config = dict(
    num_hidden_layers=16,
    norm_eps=1e-06,
    init='normal',
    init_std_o=0.00356,
    init_std_up=0.0201,
    learning_rate=0.00676,
    decay_shape='linear',
    final_lr_fraction=0.1,
    batch_tokens=[65536, 131072, 262144],
)
Each number is 128 + 24 x the weight over its row's rms, rounded and kept within 0 to 255. Layers, rows and columns count from 0. Numbers have three digits each. The size before them is the row's rms in percent of the matrix's.

# layer 5 MLP up, 1536x192, rms 0.122, rows 236-342, columns 128-191
103:154089166121112124099119108079111135128120138115148097124103145160143121188189115094125179114139148121126082110150151144135111122107157124106133127104118120113127105154124137109124112134131099
105:118109143157128146060114130103077115088120108149158142117143121136115107194119140104135146133073138133094137134119121135096151143094154094153116143145131117143149110155097148085142149129142134
095:148153141112147127096113150097117135087129156149109120156143153168175135144135129088117080123150130152133143163127130142164102123137114174128136133115127160121131150101113145077111134150136114
095:157092147143127176092108131159113103111137137138094135128113117120104142129132113149144191099123135099098134160120111107123126151139109100120108111144144090113097145093185125164139102141119172
109:107122164136139081100100122142140100157136129133110125115168129168135114147141148112166118149097141141155123118131091165125129130148086115182131111108137137186149130136181144114093136147164148
085:140132137124137134093163138162125128148121105121128165083126147132139174127135155100102160119142144129120101172140126103134144106139083139082135101127130095104094138138180133141133120117142119
103:113112137128168138116075121149151142121097120139155119090116088144144114129121143080115171160169116104136168111113117093149122122100060153161108082110097118124132146155105148108137095159142100
094:154192165166154130150113122119158117127109109157066170111146157143125140112112095125143148128121126143170119079119142138148173126139126126113080107092157141115136104169150093124150123172129144
103:099114118120153099132133124135124098128121155091145179157122132120172152070140139127083074144184138077095119136137139128130103103135142171132109132112111127145138145143111138153127152144105139
112:108131123110167098139102131141158080153123175129190129136165134140137086123117155137130133136123109123152089146129099123105095149156124136098133156135118148182137132114197148145119155138115138
094:138138121109171118121117117143138136093112163103128175122198139106105132152135087088135126130113132116130083093131129119146135128108162101094107132103114100124150101155136155149083155098149146
103:172126083144128117139134109109128118135148100107124112132150099157126146119158102136125064154155144105135122166105125127120093119100069139183155106055142127127115115149138109086080122132115138
093:167134110132122085136134114093118135148160134101116089098140155144147125142167113120189097169136123128100116135130123083109136103152142134116143118108115156122118094113144140097127132172116136
113:148132128116154164111095137143159045135091132080113139117133126100102135143127108153146115157178211142087110090098106152107109135134124130161130126107126145114140132133153095128102131128138096
107:144102155095113096069113116078080125147151169114121125135109125114121165163119167117146150098130137140130130099128085134149145125149122174096138187095165127123128123101097134107090131141102115
103:147119129131153191140154148129108136136154165135103135104106148139158126167090147121115104162105111163134106116148142147111135155140153124110085144160159099115178150129101144104120134089137121
109:111094138166086155128130160145129112147081115140147135129117065137160153142105137124116110128108087117050118123108101109190122155085180153131121142130168108111105132140135138086082129115145146
104:116132120102055160110075171141129083120091151114093162137128128149115156147110104131083103130118147120110173142098075146114122153163101113129119148141130095140145131132111083135126128132113116
106:142102146086139134167119100124114072127128139107139149147116123121116144062161120139118103126071174094071151076102181152079132137119137131124141127130131163116132154161132098150117099111146115
117:129107096134135104115093126125137124116185102112131138135133153163174100123163104099101098115113161089151152090120124134145131118163154111100134103077094076124124146129128167124111133108142178
103:130116136159101160113120114133133126141112118064099166121163103124083144126162121139140107106165132121152142086096154077175064149079135156129130105093142106159127162142132137146160088149146101
112:128122127125119119125147148131089111154123122140167107146146151146099157123122153125118147139136115124125131158150101071114150131103085062146149131106107145116117124159112143108120167123095115
095:134115123134136114153139130127161172157124147072099153121090116103148106134106105147130132135118145090141131116111181134131136148115129117123132112149117136143156100114099142150133099156167112
096:138140132105137098150125126150119133157090120154139137131116110152124119119149114131115127149150161150106071128134102131120100102094138142104157127096179112141139098141108136136149126099127179
109:112130101145149075151130095165123139099149111088140136163111122124133115086137103129116089152140133129155141098136162101123130105130137183123120113089137160155109132125110086098126152128147125
095:155124129101125149114155129125110125114110120102158088095087134126125126178118136096098130122130129115127186148143083094137125185097124108115101122145123102112115126152155125126099152127191126
099:150106173148077127134161122145116079151121136148173133147105118134101134113115123126109098115126151163121186185127139140095085121127119163124106157079124107128088139132115126156104145144147152
096:148157112083100093135182126125149150127135130161099155145145124118130115109097105103167079114128112177126134143108153127112091117131161133115121180120136107139169121155108143138102139126110119
109:102111157169126160071183120118129139138089147067125130097132131137137156146132147122157119151097091160092136115095114093169105114121138140116117142138137124109124185161111146094126121091092163
105:176127148109096122095116115066106107097164070121192140144116122168116138110131152084128114136135131143124136087117126119135154101134148122107100149103116127141153077125104155124150125107103124
092:138111139092132141142160096137194147144113123119154128123117160121105124114132120137120125126180141121108133104079129098170137155092116121154091147093126119140145112065141095175115117126162138
110:148107102092093132074143141123108112153188126095159118119159130093143122160142130124126153141104125138099094141102143151149155156113177098137115106136137108132124136187152141089123116114142124
098:149120159122137142086098118065116112142127093118115159145094149100151138088114093172087073107116161065143149118102145113160112149190161170104133156161107092146116129167137121138074121176095149
088:134154138139146117170103091139116103160133183113173174104104101082129182084158169138124107101152129145122128145123137107108175127101150083142103130119086163105140110123102130111128135154094103
098:159131095153121135144101138116103138126127147162134112088159106123144139124118166157124128119213151092107078122129081151132127100081131116116104128177144151117144131125113149124096142147166147
097:160137153131113123149093122105154145113160105124145141120122143118152169127139102144152107112137148071159107153113091150121092126108186131109130178074137136111116083115135141121136113170133139
099:147118129135140103109091111139125116115149147126082115144096154125148113117112120142173081147175108143116132147109118171152134143122124147074153103117125089128053107204137114113153112137157122
116:127095125101101105151122122164183151099150098132153143158095136081128121139126103140097132111152150137144107075130111150153070153094144123121112124161145124123105148146142183135085145103131126
103:114095130129148131137149130123132125120187119106115075108116173127081139103119143155110136101124104113134160091125145111158170127138143108086120132125139115149103114162144087126136128140093140
104:140092141132111133142099068163148113111123094125094121118122119137088132094085107143134146141145116094104088153169163109168101110127086205133128149156100115127123089124095151097092123164137099
095:109098146094159086128123062113164134122162157132123116077136082111108098138126129139130149154087120130182095142143167129137115142144113148082128153153146101105146119132100133125116103127122114
096:095127104161158112135114153102114156134107144120160128150139079157108114133119113098124136124077133101133103164141123096138123111102088117137106112118102099137103170082137089141125094079102129
106:123095108113126127172145145165118107134128110126091114153118097163155127122101121156108087135156119122146128088118166048166132125164147116141146159158101114138136165155148136148134102161099133
103:089146122141095138136110136139132150131126144116127078097144123120138122144142133123131098106120136124150141177138110151111158092151153115128110165122125138091122099158160107102110151135099127
105:151175110164113173108140150134140114081095113181136150087153101110170120120104177132119116153153136130117151149129144174130131117175113134127094127133122104116102160141117144112069167162125115
116:154094105122162175140129091130135123129158150137115146110122132168154126192081108169134105085122153138116097130129130144104080115127135106100133121140135148129146174145127153120180147138092121
098:112087103134115111157124135140142128099144132096104147121158094128112110164128124146155146091108111156155100125095159112144107082117177108099119182190151154149091131145124136090096132139142102
098:123121150137063097089114135156091129129089109114095140130155096141120109128144100139134118151134126173143136158123117135133098116144117173134133113129120087171168113118118136139161108121161093
109:145118120103148126150168137137104102085190130088143122171105092194103139155123095136110123118155124115138147147127150120124154171158141155117118116130153091129170124111113116138142125117150088
102:107114119121145151116094106093150105156159117147144134169135153120142136128155142136092098121109111068103117125101112140151167105148126135148103189140123146154139154154126136145104096124110163
098:113136114109113096123130142157141125152108185141133132120146115122161150133138147123131128152119112113094105148169139121140101118145097106134111119060105102128085148101118143103100155142164140
106:154097152117088203150140144175179117143165108150138127133135107216098120146133085102141119130130149121115157085190133117121124088129134114121192141145097129121122111158166148159152178144124096
100:103123123145107138185105129132130128144096104103148146095134118148137168125129112132165138139129082126108143094100125134148122138133086114132134115165131073141104139119138172118131091139089118
099:137101111147163167130102121182115157161159129110113118128127114091127158133164130126144107108123134102115121113117141107144129114135130092121077156099125179142153134149136126093112127139126143
103:105164181090114118125110139137135130073124125134133162142141133099109128141136144101113111113116123145132119134128102117175135132132113165115112143107120141131104114124135110114140168107134113
099:145137120083121163126121127119115099143145131149105149149119171135137167105158108091098166072115109134119139119075141158127091109133170100128101099122125125125126185140132124143123134185132114
097:109133142152129140130108140164187145110082168142146162125153113124094161117158098137091118121113102128107136137112135107123125113130116118138083131163100138134162147087158141119130107113140138
107:117093158129087125133132171134148110134103136167113163140106114156135147109144121112114100075130123136106060131076137095122103136145157118114143093116094142138105142148146170138148143107155183
107:102082115130150119104110146115133142142171116148137134156148128149144116140110142148117149156127123103104099076107122142130110123144138114127105100114114120119191154165153085159130160115131133
093:155129100090179135157108112158157115112153134137076105160136111101136094124109110138078074156159102120109121185165148107149130109136166117123137105128108088122144158139123112125106113091130128
105:117111165146116131124144118105146117120114153148169110099168152137099159158158120111145092107140129130112122122177126116148101155140101128109136137132124073120150107084089122190080166161111083
105:141151104168132114104094118134150132132100095095166135132147128110118099094114083124115106148114133114141099144088101157132188180119119090149141131131112155110153138101123155093121125132192138
104:106156147122113141087084119154090125134139107137096118145167144115161112102152117141109121111111127097154119111063103119167181112112129163165149113114132117137129103129109145106145145150149091
098:122147096143107107171131162137182079060160066150134125158153109144090137117144092155106134101136108117132090129120132138121130156131116140128113130101121163104147155181128117165095150164126132
107:080142110140127143142095122136131100201107135128132070127125145147130151106127153173039112151162112090115133135086130137125091145118134142131121110113125131157142119124104085150097152095124116
098:132093113160150135169150157120106140150173097125097110119112131164111132102121135091113121156132137114150137150115108131154139121106135138135128136125120185154153097054077126107138122146119085
104:149129148082133132108157163141147104146122112127093130150145148155149092190134165097123136122127103143123121139108166108081087145178152155174146149148151125144142147110144133132159162144139116
109:161128149102098136128095144161143109133162071136111133131141143179124146148118144122047130134126113133081132158132165164120057143142112141108126116126132124110125091174073113085116136144143121
110:105106099148125149154155155104138114120150187160108123114135113168117150122149106149157098134076109113114109116115157159101147093133119127074110129123108127158133153094109074122109150143108148
099:132112140151144151101097084124139126114118103096141138092150098117121164135142121087073120078147193129121136145136105140169168157114132148144126135064155110159075163125093146137143094099171123
108:158157162093113111117107154129122107144156149122150157104133146126109128160156119116174150187129152125115141091120124143068168138140145070127143091112132144124111119129149131105106156138102122
105:189150149159085105115109143104113140144114131145157110120107140109142120155137096123110106145155161138147132164142121079106194145125136143098167147125148147124138130108067175083104115168164168
112:135079117080123135146099132101180135153114132083118109119147095121158146152149113155078128089150108126132095094107117159087123101145119144156088126159138134148089117105143096175153113126123123
108:119112131090155113161125140127152069169132142118131086122062118158136158149140104099111095090131122096127129109143147170109139102090142104092138142144100109162162092127122093120131175119107116
105:148144169079144139101143096151117128073111113117139132123161107141136142156147157145121142128121133076138083108130092103128149173166149105145114130096173129128127128152139169114097144123156149
108:109083112171133117112080117180110105142116132164167122101162119179108170120136112120156147152124149117118104158102168154123103089121167128160116139126117107151126112130142108072114132142133134
102:132149146113145161118136128100108095085145115117119111150141129133166107121105134121100069103143107100134147117159146172101151113150143152128119114151130131149145117085104152122151143154142144
098:131114168164128121149133120089102122128187132120120130129153154136096168153132137120152081137132132115121148176157121083123138118062107156161068148142126117124103151138107122111102140126119106
101:145166135158115106148110134136166182129128185156117092132110099127116135116134140122089140116126095132170089150140081111143117113140145120128117105110133138132123162098124142163124143101145078
111:077137142154072156115122126150158142091126095093166140127141112108142142164137120109144142065123112095085146112095081172111114134095136162131135176117136168117093134146131145149138175144145083
089:126115093128144137109148176145077101124128175118151126092118118124131157104146090159110137143114078144131141104102110153121143171151176130109147130156125104124134163121112152135145115147110118
102:109108114102124150138113137130093123118157145120113120086157127135136120163173096070138121087115146109162087096111140147174113132165143124184122146138172124130150132102084103098116136123150145
101:106125087137094099100153148139136144112171128151145128138148114098108115134121069113155151117105120128120105120132131107137133119153165136126134156132131125133118143136173138113072146131066128
111:143055154128133096150158092146164156083112142129153105118124113125163108121147128144091149116144138121095088094156105125122132130150108099143146165103114145153105114134101116117131134092124091
095:109172106157136083154102137139119131141139113156096176116128102153142139108124129152080098103113136117140140141137136097177123150161134094104107156155109136093171121129139163167120161178131113
092:145116128116115103138137107130093140091129134093151125090139128134124160102123132161101142085093124130153116094115141132163128181177128107109122142132136150089122128108129146149137143089123132
101:153125132145154144133107096099115086151093093137158099133147144170108138108152139096113154143115114123126177175117127139087089101104145064125126110122137097102106127161148110141146135098121118
094:144097129104111126105147149094113143125106131109187080098159148117114123173109108114111117164101158113082131136112145143101109157100163107126126129139137173143148126126092100133128085095156131
094:143098132107136129128143121117132148144126102160099129100114152121155098125100112176118102154120134128113155090119107150119154129138182138099147137162123148099172157130101148184093124102135107
101:121093110085170117118129140116077110139111109157109153093132148122140132097119141080103147193132104131116093094114165200168119108108162140134166098114078126108119112158101135117110129153083127
103:166148109069105127158107155128126172127147144097100143108126126131159084125141113114155116087155114140077106107119063180099151131131119148173122151133114142134103140127087080097140119146088126
101:129118151117160089130170134124078115116094103110163106136122174138131135164093123126122073148094171088139142143144134126116079105134115162153104139112119155147127116154112150135192105099103066
097:143113101128138179097127131077147157156142119110153108148153157160164138187126136121136123123161129177136157144122124129114133124161104144074116114126138158134096130122083140129139131150114146
115:134121143113140161141142131103144096118121126102156136143170135170105098096160101172141106156108190102064116183154087123093119143185120181162112160127111126126188102114128119145149114077143114
102:145165139149129146116103150115129103105123141091128112143133131144171135150129118124107141113112096123162086117107143083141112095125155165173074088157131138138121136136135140116139131127112183
104:148137128095152126126150140115094135126158133143153133122103175141128106160120138120116144159108133093144133169126145123111084149125097148116122148137070106197148147116118092116087111150124074
103:119199097120118148121117152144123159135112124115132118124118136127137122102120133111160120077138147089100112130104110168081155091064121099094126136176133147130111131130111109122167165129090131
099:133070140108110140135113144122146099120170122115122164109082122112131131160140106115108115114145154123132112134115137080119139154123129188121129153159120120129100132143133157119154116131112130
094:151120132147131142114110151129094128153143098096102153100140140133091151117110148097116139091113131137103115118149084117181153136143139100133093124116130107097135148129125184077153149113079142
102:123129081122135116169152107133111095130119139116108107103130171118146104172138139118102106143134161108134153102159095144080142121152159116158090165122146139121112118147086110107147149093130141
095:129135117124114173101103144138095134158161158139140134111122089161097144163145113120162132150137173117131102105147157105156127146132154132150078128136130137104128129117115119122144105135126109
091:139146144122100102120122144124140151125127122122126109093133142164109111122102154126140127133109090123106166136110146131130104136140097129126163122116168109126157145109120143142159135119101114
106:135112094138137144048131154109150150158129164117110156173121108106150133112125107108118078128114129157116104135087115155114149110145141118101114133160130152121083128132127144129126076115188124
096:096125158148125114078059123156103124156110164122089124124118129101151124111141160136134128124145095125146121106122132124103157119147148112121114130096158096108110107118112122120133134118143117
094:155138132114145110134144134132160115116156126087135084192153102131090136095117097126134085129116136137143127132086128101142146153153175149090152124145134138121134123149153126133137142126128100
093:118114140160149122152117161112148124095181153149123153121135150115093109113112143140134132154114117141107114125122079156112086140148114085086143112161098143120140124129127134148129164171103118
092:130142157169122166125101106147107147127111194090183127125118133129147158142125160118151167116116147102082120128082099179124164144101090075104135089107133094141146155136187111109108105140098149
# layer 5 MLP down (transposed), 1536x192, rms 0.0437, rows 236-342, columns 128-191
099:132135167154080119132129122138151128094122150119089119141114148144141134076103151133093113122137114150135170132120165114114116139136137134117146127100117158125129121123128072150133123115151141
102:160131144112115090138162146124134088138132171133166096135111109089166085076169140087113122083146126122149085119111147102119126128151100149112141138102133106107134109099138140102130143100156124
091:184131137109092135129128143149136119130105105075102124109088162117113047109082137142146100122149133111166089122086130150146133116147087169110146168156142140154117160137088110152133106093144152
093:122119139164091138130175101140136172104133134149124098076124113093121139141102105159126124149109125142125126157130138096144144115102145134113129113152133139186142104146157120134221145122162129
105:171075119152119109148102120150174083086140145128092139130135140118096116120154134148123122121091123145134128096145129107127142119161129093161104139119143157139124121098115151124151141136131150
094:122130126158154115127121107158123130123116114131166114144147108143130114126065107132130166138111132142126149154104122173086144153119152123160052099128116138128117110131094143123127164174160123
099:108136133085145106150140117112103129099150116081118129179131119137092124117142096143116109096118128141143187108130139142130097165122151087131120110155144083142134112102092113084151107152080182
084:164127117155125094095144114104125185155145109133116114150081141149155157089103135141117138102137117105107154177119116106149117131129141153100155100134120116190062154085078137154101094083137119
103:191150085134131142154147138128143126099142135145131135117187126156141128136141140167133136134130114106115137080095166133141123136090160083122151141140126116131137138151119146110142152104098108
107:079126120113100136132128116163114146131131125192157121133123185086156094115118143129108106143128106125134151151169177129138139108128116112173133115118114106134119127126105118121126079115114147
094:130131158153150124119163121129123172141125123153095159172090139152104109133092129101130089111141146130100113110129155098121125123144166082141149183105134098102117134125158130120139104083104118
100:136178131124157118125134187152138084163094104111114147164105117112133140095099125163103156111135129151126138130136124125159126142139162127173067101136114107082117188128103144152135063150118157
092:145107147138122143135129121121145101146100149154132129142141135120109133116071144148117171112132165103114109143099084147119088141144112170125175152138135166117179128130101114166134098116129132
115:152102081154148125164143117113133146113139163104143117140089085154149145125147149113117143168114117157138103092124096107116175139150108115100117109124115143150132092138155115109142108153180132
108:143150105138116130124126098062112166144123136124103127101093122133140127116131101103139100138083165144117119106121117091100183126169089115131125144146127138100174128172125149142130110128161103
114:130138098127117139051123128116112125143106127138115095152134163138143141101168109125111088179171091121152114139119108118143101119143136127152132157143143144100114132165085087179100105121141102
111:112099128131142100113094144115118135142149145155134098118140134158113139117113157141166138122140086099123140155148174150158078152123160120150104169086161185095083144116091138106124127126157123
098:109133141121134150170121090192155135138118161130118134102171092081119101138138125169107115115118165128165128137099116172137096109147136112104077150081127149116109147140149129104131128112075116
107:082176141136120134110116178146095091128150070119149099111133124094101155109126135155124092124117128125075131128133114132149130128093149138145098148176133139141135146152179075129119090145088125
117:120134144096102161164176145132144144122150153108124130107087136126128093097200138106104157099093135086135123119131143105123144136149110122112110091078128146165143110168127162143153098109107149
102:104157146106138083114106132129177137162194116151108128143120125099135158113119146115152144076115133128165073134100123127125116115139132165105099095117130164131129140130152070145104141123145104
118:139106096127114112066081108137131131126174131068096103129137140153094138147122131143097119159127173138104134134116097160122132125119115152134128123157127109118091087119128116146103140119065114
095:109138161144129177112150109121190078161160145152133106130146118147096157113138135165116097144183136146148108145186104103115140099131133148111098139088117122094125070157186091106147133153108110
095:144105121131180150092137143085128124146141108160105143096116116159105118135135150132115144155134137118131131121119085154168161153167198130158111178147065132133149162166137112155097134135144120
111:131140131133145170113188131134142147091141113146111126167142104160172133131139152121108155112087111091129149089116156107110130165140118109122124165104091155103112116129153188116117108123138145
097:122130105166141102119156117135094128091139102117119127126154114136122107132142142121094145127092152195114117113112115125109112160064117158134116123117097113114116075127108124126107114157148112
094:141108070137168112107087115150180121126128136159097118104106159126140106128110107137175132151124128136154073140135116138118158139146134103149154125144104142120173131106140145157142101103155120
106:118141124136122171147125089108130112132109116106168132137134104119099120123141115152119140104146185131103147127148090127110140104164098102135115150130137113112126134113136125135133171169174127
111:141128158140113114139152152114111170125139141116105125127114146149122150113112130173115141153136101153180128076135129089195171137109097119142098180108148116141159118097140088127139139141135160
105:104118135156111148140113092136158137157130147054134136136159104128079122151092112148080064158144090131123176121160110160122135135118126135114148168186175087144117119144129072155125119142147124
094:138147100124106120130155127113186144151143119092081176146125158134128135148104111123148122162123101139148112110114124114112120119166174139098122154087112112135135104088150112131136153155077153
102:110177091093128146150147112153079094175131114134118143165150104116153137105093150159164108140121134099094150142140145127092145121105145118127123088157117115106114155165137136136140134128132139
102:155137064132121149136124122146141136131135121177158154113123122143111105123127095142110162149133145136116127127127139119137116132109186068091112186129144101135163110118141093075123105117103137
093:099128138114164133149155113133170082128134137140132102121111140119121129149131142121161126185151130192159135170108142115122092091070125131139114148155152108103114159107069125123136130147167114
089:094149141149107120104153130122150136122149121110137121111117158141117120126100116151128172144093082138117156206113153112154112103111129106120112102123108129165116145087138135087113095135075112
099:132127107163140096126124106152114130096120193130136104146154138095133137165137091147131114148097109087085097115121104127142158106087141165113138112161111146148118116108088117144140160071116106
098:141150155097130079125123123161155180143099111127126153128099124132170147079093117092115144113093081113100117154104164138113114128126103126157086117120120166095129096098101117128127142123105103
115:155132129091139122147172180110124154093127093145113166111106117114104122094147161129168151120086095144155111116110083091151133097087104126114132156104137120149156111136163099137148108106147143
100:118126109110149123126167116128108137149103122142103158190112119138156126094153142133129128153117090112114095158147106143055128156158134119117145123086096121169155142121132130146157105142121116
101:106157136137125112114130105143182091129162146131160132151149135098135168113138143112143139119189114118194149093146165133168149130107158113126135069118086118164129122107140092114148145124134121
090:107105137158145114097120136115136180125117132171143113155134112108109112163125142168140143167148145102117144117157150154154121169144094104106127127114159139189117097114124150097141127092135103
092:137133162111117116137119115104120127114154116107142151149100121134149133134159173159126178146145117130148136148096114122136111102081137115109133107106158076128108105127111125141112164142150162
101:116135138128183143137135149109111177127125141170149120125104158143127184167123126156141132156132098144130112131113122078152126141136110089076141106100047118093135120100154136124134143139155112
092:142110089148125129147120178137118133132119108100109099135126128111153117171134126068118137171112119129124126136129135118086139128133116093086078120105130162182115120105124101127135133120117129
110:161123099171121109082097095165092097153166105114102105157119136135167185142115125143112148123157124129130102149114151120117132093129165169158144113102137128110118109106119106155132085139124108
113:135139154139117135098143095107125099068128108173103154124126147131139095192144149156110146105110142154106144099093124140110125111180135101114172148125166107180137118147127163118162137119139118
099:168141091144085095132093118114163124111104150108132088170106106167088128099142160118141138174135207113102113153096143140096114089156117094109133133142106095123133137151148142130093126143123090
103:101105147157116074076166131142132132146118105100115143172139120111107149130127099102142157167121158100115120133100123106159118119115170168107153085140091127164109140135112126113093100110122143
106:150107138109124084150103123132120139134143192118124134168114119149138134147107126126095139098153113153174132180100155177148167144128145151147143088100101169145153107138097105117153125113113133
101:109136100107124154135149097147161176109112114152119112153127143124127153169083127134143143092125115163149144143112086131122138083047111131116151156149127112121118125148131118159130113169122134
102:126141142087152173134139142099135114121116131125137090164133169132129191143140094099123114155133130136113153175132148170148141163103103113142136111126149121115095126106120159152168126133108151
109:155138100115109137095167130119120133130119157107125151101178124102138094161157112119119109066119114159124087110132088140125122140172141112136108118142129182127121130099112137133187121139108135
095:135106089107127124116135170114137084136138155149156134126133130145125123087148150144110104119108122120188165134163119089155135103159113106135107115125126120124161138099105167067121130151116128
101:128079135138125092136122143125102168149148179168162120100175126139156136174119103136107119150163139081099131104156101134159146201113111114115079153099144110147101107105125121186146111121134149
099:112107118127114168096153132127098119083135107174118128151140133152129104161138150140140129154145124186102138156106162172111120136149132086078121128134123128087104177132149152169150108160080146
103:127139152126116137123110132110103125100146128141131119131166114136147106079132090110127134119126150133135126118148142101108135149151149114139133078102123131129132115118144089113136115093117193
099:146110174128131133126154130147103130104148133157113127153137163126126165127164153093108138082136124122086157137130176101164124116098108129102172145154115111132112140132146125123144111103094179
105:117081153092117085168118125121139111168093117125119118168086112128121137115096104134086072126116153139136096113125114127115116094161114157107154140121103122115148160162133096105125146138160113
105:092125152100111127118134139150069137117137147112151120071167121145120153108173141090110128122113146098107159126129169126139109126091145063151131151101087134122112117116134147119166148121102128
091:129131130105133156146145116101146094122144152143111148137130142096143126109091140126132094130162133128160134131127183105096106123135176123152171147090104143132162155143113122100156110147086128
102:133178108108150094128113110144155144157123116087128160083132153083135123106126121145095120150142161132107130141122144178107105145119196125134169126122080077118127130114128146130114084142123141
104:131109152101107120118097166132140142179098139130147135079134162117132156105112138098128127178145132105129107142163145133126086130131162160130126128084120114154104153158104145117131143095144104
107:117112116155137143150144106127110094129137167102104137124156123144073094148109117166134122139108159103078174111091123126113093130125157132120155124151162103108122159102114111154111140123108138
102:094105094100133130134091119140100148125134138158130073180104121127153090123148118141128135075143140146120140148152118105141099159124122160153113133146125104119140096140139131137118121148143149
112:121122162139160119103123122118118115133094125198112129118106153106117154117160151077112114157165088136108089116152109113155098116126106177142167140090123152160137111116130090131145086114126169
095:133158155153097115111146100149139138120122111083172140147119116100098122146078159109150089166132076157078107097122114136085111136169161157099139141114113119130111116171153107138098130158110175
105:113147082106158137142191095103166153079091072152133089141120148144124163112169143130142147139135139112147112107122115089113119110134107079155158133135117112136122128128142125104138116093140120
102:137137109121102111124114156145133144131119115143117143112117133123138167139156148109136153128137134126139103153125116115123136120135084123108180076153137111149122177132103126110141130127125210
115:134145132171147117142128139143137146157091174134124131102083155114145134149093119103091147162094151111146151116163137141152144160151126148135129119127130130146073102117149111119068132111154167
099:135116134140125132095129169153120150145147123141113142111152190117129125153146118101135125136141107087102115123132104129118164136140143097156135148105172105086112130140142148152129075117083124
104:116112096126126125136162131106120097095138079077112119150132093142111103151151139123138104138075145163135123132094111128122145106150090118142134135151121157089125132151135131160150157149193148
102:110128110140132124099094085130172108162150149113145111126146121133117183128085166136142099118156127093125117149121174089158092120127113087092177150128141109145097128118130090156151167148113141
107:181155138101117099101138136151153092134163133161112109153095125161093190104142109126107184114131123129120117158109140108155155128122107154127079143141083147113093146169130118146122121158104168
103:118129091136100114161111116149131160088145110095124156137127129136133153161165134126123152146123130112140105126111160161143142161121123117094113107126128131133130150113160124099143167143136156
103:129158103125150099135117156143192125125118170123136084151133127079140138131134114171111104117183124089161124120138126129180125115097108134145174141116122125159095091116155135143101123166116092
105:148079109145124102150102154132139125144101170163139114134105126099093155124113104113145114121146102124155146132113143125133110117141128119108164119091092092122161140118120157150133089103116146
106:108130111149134185110113135098141103182164118124121129110138116113141132144120164109147140137086102137155143118139172125128083137117115127110125122163087171125215138129137091156125169087192097
104:119114123127110107138091137086125138165093124110153114127151113169152135120138138097145057131145138103095132130168111125155087183129092090138123123169110123092088163163138128136156107123150172
101:128146099163131139130125138111145115110152120135098165169129094154139063097139132173137108146159123125149134104099178126164106142173120108107152127127132135138145133127142095139137145155113156
111:166151103144118112129133117149122081115116129146126138044124131129113125151115175123180153141165110117166118102162149096155134094136134104108114156142130188192102143171160115150146127147122167
082:169095115114143112152149117119120116099132142162165126120109148094154136108109102135131135088119154171143123170116080160177146167149102129110143157136093150131082119123160120109135126124126131
102:104108086092122143185118145101095152094134146163134121084117158131095136116151123172133133089163129126146118104141092145124104103125122097114122126137131142095126091136139128110098114195091099
102:133109129111096135104166131123174116124148130116110158142141140107137106170107116127184150139133149161159142140127113137126103119144131124105158138123131103133085139150131172147110133150070128
113:151138087168143135096098111144172140089140119103169114144117117166135099165141139146104124127128142140128149123165100151107162115102094061186128120150142120137147131087117127088081135098128151
098:120110166137131104141139123077101122138123146098103107161146130107131143135100094127095128137168144162110109141069119147139110107171147114141145127166080133160103088120137105172146119127145119
086:150129125138105136116129119143164158117104132146127123121171142103085130169119086143110135172161156083130098151134157060162141110128171117134097128089132099142161150128103128135113108164126156
105:127098107139123117103125114106152123187114146120175107114097125109037132127138110120106127136164092155125157102163137151129111138138153128102140151120135146160122187142146101129148110106135128
098:122090132123107169164132155085128115132114130110111145136107117116081094128148136128093083144155149081128141119180129131089126129124137154114137172112129113088130153139101130102149132151099123
087:158172112125162128122164162114158130174096119122146088147150139110125122164078099085115158098117120150123122170131150113146116104126088139080140142149155097108145102126117138117144101119147093
108:117132087141061147107115122126090159086150095126124161097110121122154145096144117162151114120186177106071105133117143103122121109131135122131138138141128098128146118192118147120117090089123139
103:121148131123126141146089158129092134127112130107142114120145124176161095117104130131065128132127115124105119140191121112116109112138101174165120150133162168133109147128146109097153129148127145
099:138119130147097101126115116131113167148129109098093124163122107089178151107112129149069140102123168156147173136142127146143100127134105087088167137118114138108148135101139113122135098123097163
098:146134163111118154119118112095111144176149148140137105105111159091143127134091133132201163125126125087188150156150144103116125118139077135111120141144139112174109132139087117155139097168159145
119:119166139105147120117187141117111121157137091110135137145150111137150183130124155097124145146109102172111134118078121113117146106110127160106109130117133129099124163178121107089141104144089142
097:151134158138142128093141084173124154101140167131097070142103124162132121119083155160126114122142143157118099119119150101129105139139103080156147142114116094092139096171140148144143144144125125
104:122091163175143116099121091112139185157143127133161124107120131135123107121105120182130120139149157092149149151125136164147112132156117154155152130101064100160111125169108130105128145110142155
096:141183102146095137122124108112141154112108111133124101140113103119126127125099124086152098143121149141129133093122113115143122095118119109062111116138107154145125105150145152129115158145127093
098:123189134129145111144128147132133165117106126149118112098159158082129116127119121122109104135107146131093154141152123105112159135131132112095100109120140120183158138198119125140167109159122147
100:106106093099089106112137154111157128161134095157176132162172141140119111142149159144149096091106162099109154112110149129134157114152123131149111157117096102122175159097105100116098136113100196
098:135073089102111120138167096139112119179131127114101172142121170118151127132136115139111135136078123115150129143093134153105148130109126111134123110110126134128124153133146120100154117145080150
094:117122097130153139133137073180127150122141119094158179124111153160130121154121125126098133117100106194164148168118112128122096119136097149161142136108146087131120124112124145105143161086127120
097:179144140141130109140169101109105136103166183104103135165130140120144128114123127153152121107140131146139127144111129121085118164100090119153117115145101118134068135088147145116125116103139159
100:141096128098155137084109146137128097129132085137139083129107166154134118129074118120137067160142088153143157144155151127170099130132121131138138147148111165070129134135130141149124146144129080
092:123097111127148122183175113148124112115168137168163118174088161135148137147114136125106147104079122127123127143096096109173116145145120098127106146142147162138113110112147124137116148153090117
091:106175178164137098093133108145159139112101158123132107122085134080110142130152114129168095152135096154114128151147101120118143132118125075112087134114122137145110097116161107141144154093091151
087:169122113157140174128168108131148112105155100047120118146141083157147176150139114119116126106091136169127168164085151111175141144122115138102140126144151105132098120150127107159129116102144106
096:147120133100117127145117118148119153118115143185150125118156148101132113157096119152148121126099114107115132197129162090137129086154149126112148137141105125164136107131100141094167087129124143